Weights of a small GPT-style language model, trained from scratch on English Wikipedia.
Size: 11 layers, width 96, MLP 192 SwiGLU, vocabulary 512, 1.11M parameters.
Architecture: rotary positions, no biases in attention or MLP, untied embeddings.
Training: a variant of SOAP for these matrices, 3571 steps.
Each number is 128 + 24 x the weight over its row's rms, rounded and kept within 0 to 255. Layers, rows and columns count from 0. Numbers have three digits each. The size before them is the row's rms in percent of the matrix's.

# gate: layer 7 MLP gate, 192x96, rms 0.256, rows 65-120, columns 0-31
# up: layer 7 MLP up, 192x96, rms 0.243, rows 65-120, columns 0-31
# down: layer 7 MLP down (transposed), 192x96, rms 0.236, rows 65-120, columns 0-31
gate65 100:134116122175113097176143160147145142087134155111146127113106169161099109110168130131087112138171
up65 097:127100122157182177105099154121137139108122132108099115129141093160130099109141164123143114113112
down65 094:159117138143087131102147117143136139146120163189154138098132120097134115070136108152101123103168
gate66 105:088137109085102141119157129183127100134093091127069108160104163151130164140100160074111140119152
up66 101:118132191131102114120145145119108147160135088096120127101137170114108115124139101111089170136145
down66 101:102128107133154125092194114114062146105136139115137137111169116151144144102140130106159086143145
gate67 098:177136153079122118163117135137116128106115141101106139123163121162122113152076119096166085160146
up67 100:094100103141169124134155094155111118149115149087122152132150127146107166153124130109157138134143
down67 101:129118089098134151113169103153164106123118095176168134135128135129157170140097153119130151117140
gate68 106:090132119126110123119181134159147136135122142142141111129129133146186106124146154110128147142121
up68 106:090146103141112119125148137153116089116081141150143112110089095151116101078144152133132129133108
down68 103:165151162091117150150111106114110113134125097116128139126126127115164163123096123158121132168157
gate69 096:155114150139146074135097120120079148127114128162150115159103108112122128115140094123119114102142
up69 103:110122101126150093126110129144152141103141093145141089145106177105107136135117152144132139086135
down69 095:149146169084129115072150114143135115115148126097160174088149134137123108101138083150151155114152
gate70 096:100084122069095130148073155147125129131140151144135117134151108102119134140090190132174139100096
up70 097:089117132102109156100118105124120091103091179115106127139128144133129138124063082130143144134156
down70 095:140128145141144142095134115130149133133121129095107136139114126147146135127111117128126106146144
gate71 104:137129111128112134101149121117123110157090156153154125126167122072147124124118135148133133086106
up71 104:107097130115153140092106146143166100160108191113135120166097159100136144121128099105094124128146
down71 102:196135117118068129114114086151163139095156151121139130086118126110150142121148118143104097143123
gate72 105:157143139158105156125160126135073145121107135106124155128112132201155128145139134132150122158143
up72 094:113174113075071118145119144131144147143141111114175135131120147100150143139081145166151134141138
down72 096:139154140157134124119149085082128111134134136123135147131161112148132133167103076129147098118145
gate73 095:124088093168130208108111170112150086090135139118135107125127159117117067144089149163133130141141
up73 094:125092093132150137123099096089087137131111102079066148131119127109170136101122105119141149098119
down73 098:124145128134129091107138136119102139116136124078100106143103099103101135142120130122116143136112
gate74 105:143134100112144097113131119112107120126190177109095129148172116166131151174155094126077123094181
up74 102:112112134141122092169178148150119196143107123110159135126107112156138130162137130137119117133131
down74 099:124120085131143141101141127112126110092142139153128165147153126129113119106114109119136155078120
gate75 098:139128130158144118168117139131142111119111134127144086085084116131103123137093169122122145099125
up75 101:145162113109178115123152096120104148134121097152114102130113167131146128084127129131151161144108
down75 098:140119155109167090149094118105100101115105115106140095145122128122174093166157130148098155129167
gate76 109:129101135160091148122152134116164170168105120115145120138122124124169129110150144136092140114187
up76 101:122098117113130115126139152169119092109174143111131102128116170125121144143110108070135088130126
down76 102:145135159157160115129116141165137144188109151114103091105125183116139146184127106129127121109123
gate77 094:141159120093111103115121133164162161150130166179134142134154124088119114120110128136151152145081
up77 095:141097138168133133148096096120146117137170142144156104151109135120150079101166132082131110091117
down77 096:099160123089148132103112135130119118145095146107132068097184100117152159126117152087146098154089
gate78 103:149117115080145100109085117165116129168096097106136084135175151146125109142115119182113108134104
up78 092:138142140149136159114104137079153165120192109135105143132135134107149115050144110134113185099110
down78 097:117096065120088126159126127156118134150117146152121149118110127121114124143114108097114137147173
gate79 111:120096099099126132183109130140143116073133142107160175116143092098153104054129129130117128115120
up79 100:151108156156156107149145097115123163146115091110150130124140073132129144114129177105121149180202
down79 110:150146099127150076146126136101164140086137122095162148099109135156081151130095134108127075119127
gate80 104:108128122092131109131142107094172176152091125152184127115144156161091130111127171104122105140105
up80 104:159088133161131138132140142182117133140126155150126133110153136129119142148142143154140142113131
down80 099:129137137112161127151117123060142073153114112139146140128121170122140133116133127155132089121160
gate81 104:104134133101126112142080069090176109141116183115121096137152131186174125083116134115105099141127
up81 095:138098145119153143122114123108176089154091095143150174117174093120152128086134115120138113112129
down81 098:117114125117129131110068107104113142182102109151166133135151104115112153142159124161116156151134
gate82 117:092150119111146152139112104120096118109125112117137103102140173085152129078085065124139107091157
up82 110:127118143157110154164156144110088106143167173158144152132163116121131168147140138118110128136130
down82 105:119104089131126101122141094095096103082091120148105109128163143094164098124143165157124107104151
gate83 092:141105115059160140150132104129136110109136123116117099102145159129110081110133168137130150126122
up83 097:129119087133145070146153126108149093152117084121149128125098173147123162105106086140107103080152
down83 101:111127102141093115128121118139123106134132113140138116122152088120116152115137169102080143174134
gate84 095:122165157144121179136137135122163127105118156143143101146173137114164093110125140136133116132108
up84 099:077171144128143139152138132102170133133143126147131120150101121147147166136132072137130092123147
down84 099:095151120149134131097090112177130146157144100170145160116159111151106138152088107107115107137088
gate85 101:146132091112096127148134152118140169150153135121140093121103100134071109118103130123134130162087
up85 114:087134114076154132163131116128126145124102135138161127097081135063142121146102115112108135113144
down85 100:122132127147112107156087129120136165123108103107139145118094146139167127152147134096102103165182
gate86 102:172104096095160138143106157084118119121132125150111104162134113135088117109137137165147116148147
up86 101:130090120132086131078146172145124118119120155134120154110112152097097122093096136102082112091144
down86 103:125127119135134137117140103112120098139124112168080139126117123166140093154104122163151145178167
gate87 107:137143155200088091187099112144103145113131140128110087097093157110132084108118093109093137118134
up87 109:113098117102106156147122148091150105119120094118162169151085125121123128161075133157149164154141
down87 099:190099101131141125137111149093167151112137123141127129104110088132114147107121081140135110170121
gate88 099:145102120113137115140163117124131105092143132126124089157127135113114120096119106140105146158118
up88 099:124161150136114148120158103107110084128123119144154145142138179107118159126167108126140123108113
down88 100:143136117112150092109153132133129116136169102139103116098135100161110107092082140135144141095104
gate89 087:138132141095135122132107121149105127131102126133137138090119152128109166138119129156136108117161
up89 095:155149115140148122146127137135174146179122114122124074087109132126120170147131137122127152147124
down89 095:122149177160163133108120074124138155120168161107148111118135135156128155185143139137122170164168
gate90 111:089131137178124098157104147113148118090118110126135147123157101146133104106150101134111108125141
up90 106:139171143131115087127084153125150159126091117167135146120122113161100146083081102097128173109122
down90 106:121172118086126095094111137110107173106114157076111110091161093144115087117130085145134106110057
gate91 100:196109113121175156123162134107093127114138132145077112138148144120167099104095138132096109161097
up91 103:106105149148077108167093164117147166097106094132102111138138130155096112143164105158139132133118
down91 106:135139122105131109129117146167150148132124119133121101144140146160112091123128115076151107143173
gate92 099:176126135133067163117131098138110169123106117167118072104164165101150154102103147122111104130107
up92 106:091096136104101148137134156116103129084133122120110139135098103141082123087150142190158150150136
down92 092:153130074096111110090139122072164137077090139133114133112102138091126104167116119084148079141137
gate93 103:133120130128123137072109164129145126093091107137124095122128092115119116147109131107151151135131
up93 093:136150133128100156183132152136113126123120104113136117134124153132106077142136141144135124154140
down93 093:108160132126120140130116162132143107142144123155114154134109114166107101149114127090154129115101
gate94 095:129116129129111099137175129135132133076102129138144153159139123133129132115092117088112134113154
up94 099:180124105101145152131139150129127092123064133110137122071094133127143120129156136102117107195117
down94 102:121125099148145130140150098145132143134088127151170127145133156109168145112121116127132154113193
gate95 097:131114146122086137100113146136129181142126086152071118142165145140128114111125118120151138135122
up95 090:108210124120145140121148119124188126154181134139166110076088118134123096113109131109097112149146
down95 098:112122140127094189094139117135087152136114105159073131116152162136137118111164158128147134086137
gate96 091:116142107136108146163111123091127119143136145092125142102126108151165095094161061105108137112080
up96 100:152133112125081130100185124143154130100111144122126121139147154138126102123108122097136147102106
down96 097:121123125126125118187131125133128151178142126159115157141148149142164096154122116108149059117137
gate97 105:118118130156130104126100118129148133092121137113149106157107124137150178100127148123123137147140
up97 106:163145108113094108102130096151125162130105118127126144120134121168128140174106128107135135111131
down97 091:130126111158134174172159119164134154156156108103133117131110127143133096121096105156123152165140
gate98 105:109092153081109137102156136127129115133136136156124170151175099126133140112131157110159139143134
up98 103:125115113108084155166119188158182158139126144153101153119104122098144131125113161174127120085124
down98 105:152109112130134142120113128082154192165164120152119130123103123140101124137153128136112145145096
gate99 105:161101112137085129130134158084105102107141140100107110166092166132131126135076149145174182107079
up99 091:108097138118151128108093142156120113122127119144151108097078124137117143123145108117103098122124
down99 096:178119092113118115099111099157119106121115144097116130119160100106137127159102126169144133123093
gate100 104:148133119132110126173141115073094143112128115154114089126091167109146090143107110121118162122132
up100 098:115100158150116141125084136127109166124137083160119152113084134175108081135183131103099130120136
down100 102:090113138150158131120155194155079127133134125138120141141157161133124162116124112119131101142165
gate101 100:135136137113138147125123060089121121185152124125147151094150096088110121129080148168168137137126
up101 099:132127107152123155100127143157131177107138131126143107090126150125171168132109097100146139120111
down101 097:112106118157151143107149082110125136159132101130125113198144065137090101109144144145163152142139
gate102 099:162124166123107141164122101128091117103135121122120114148131146121157137160133129091124147089151
up102 090:156143113140137148161130110114145128086078100129090117161128162119109125152108149129111135093098
down102 100:127112136158150151090133139142147110131145163184103112138146116095125118142132130137156106166114
gate103 103:117077141124131150154104132136118128101131133108110120148084118102141152132135116100154116087077
up103 099:131152164123161145096126106095114095149122115074160160111133136173166095132112118106094125146138
down103 101:116092136118109131121078167170132130123116163108131101113056097109122153137135126110119126140142
gate104 099:142162083154136130123123104085131123134132140132115149127141142117091099082145111138126131103143
up104 097:076118118106143145100148115098147129119093131114151125113103114070156143118144110115157123121153
down104 098:098121140138106129109136107146073147143134119143087140162092158127098097123159103125095099138099
gate105 111:117163152093095087134113115123168099107124147107172129110126121133100081092102144132153138103110
up105 112:109125156148165195111137097153174105122121107120154165126140136119163137076115121077163120115113
down105 103:120110132130111149098123146114097112160130126158138063103092148134126136143170167118138119174121
gate106 103:128122127107134119125105136146184133124113155160133132144158098143102142090127089160133149090121
up106 108:147125111132125126091114126121081131090146096158165135076145139141159116190156095169126143092124
down106 102:167142105113153157101112114148137132173097143113106100103121134122125132119172105176077164130152
gate107 100:177130145088155146109112106120105120147162119123120143108142141139095097135123116115140160145125
up107 100:101101105126148087152069137110063095110145135154127130124132155078131099122143121096135118127107
down107 095:128152168112155126130092156133089144089134131112124083098132137129139108154087133138096165142103
gate108 112:142123118097079104141088136123100159129109117113111095148148136121173104098115129138097115139098
up108 101:099141146114134147103086111113099132129161031140132161147153145134063116119075114122115165135126
down108 104:145139074123168130110111116116120138129098114106160126133120139144108147143125143152108068177129
gate109 092:116121138080109108146161145158108153127160096127113129143192162068097126083147139118142088103127
up109 096:097158132096142110183132148133127098166139121119123159118133109143107153123159110158134137134159
down109 094:202141156130123161116147112109117128105128126113136093096106130115131109120140125092106113124113
gate110 099:092111110132138098138119100144170085165098144148170107140142105117136138114131120129118132138106
up110 094:130161138115127123096136125141130159127122123090143139165173152142146125099123152128090116152161
down110 100:111132078138113083160110102096117137134106142139111115140122163076093102128126104125093142154157
gate111 102:139086160112083157148155137146098126129145127164117141140156125132146132150137150110083130158135
up111 108:146164097110091128146144101154120117134143111128145146195109127122154096140103138153144120160147
down111 104:122161131147185145140083102145105161143174127154161136158131115149112122178123098164169178145127
gate112 110:127133116123117129135142107111107133088168137149145102110142129101128127122088123151155148129194
up112 109:101142182130107138132147138154084110138092115136143133145120101113081180082131153127141142111150
down112 113:086147132127165127092134125135141118081125143137124108080138139118094134153130105126127136088181
gate113 102:131116127156140113155141148132127166146163091138120086139146133137138120127109133133140146137156
up113 101:134099113119135128121145117134160137116177123105132150113116156131175118101126082142077130118170
down113 102:113127101142155133112134139186139094159173136097153118121112128109132125081091121091127127150108
gate114 103:167104112100104104148104089091116166134150108119076154133114112128096162120133108101108128149153
up114 100:135143121135081120133120155098159143079158142183116156139133136140120134122112102145166169141142
down114 102:112167092082120117148089127118098107118137117108122119124136119134111119148076106140108125152117
gate115 101:152136095093121117115099151114087123158102132155077119123124117132151165117110173157128141156130
up115 101:167156161120144133116161162175100099168158161101138145175102103150102130152111107127147096092085
down115 094:110115145143105168195134119124123163118157130162144126141133167183162116148104082142144123087159
gate116 095:125175124175106107156139122127166116112111123148118140151133116145155149127162100103134172125135
up116 101:131142152120122132156103123173162110112161123096128106073109086118128105161172155139127129127127
down116 098:142142124109118097091116132142119155120128157092094169148116125102130154136121148137160105140110
gate117 114:161137106145147140101123140177155148174120176118086138149144149096149100127117127134132101124106
up117 105:122117100142116163119120181127155079100144162133083136091140125156121118147110155142100108125153
down117 110:132113109157110131085107121131120154100110124139128164187128115114115076127179115125115110149105
gate118 101:121111160102122154123138111107128134138159119102135155131135139109166081086130144123102136129137
up118 105:134122122142104158148128115140098163131106160101163126128120120125148099157091161169106137073150
down118 102:142140099132132138119110133115177118067145127137120103111105124138107150094152108157123116160102
gate119 099:168102112151166096141066111136124113130122127127130155139135097125137103082113208110125155127134
up119 094:131083150123121147138131186138121146149110082117142145126160189152146143140092148112127106105111
down119 095:124112142142160119149127125149119121130127114088131122118177121143166147159091130157146112164135
gate120 103:143094147098117123171135110100121091146134135138152124172086155117111125090129155066114145111112
up120 106:122127149076120150111141093147139092126124149155152115151148142119094133104150118127144089158172
down120 099:095132161150159130125168179159147117137119136143071096126148152166120125149119089162069176111150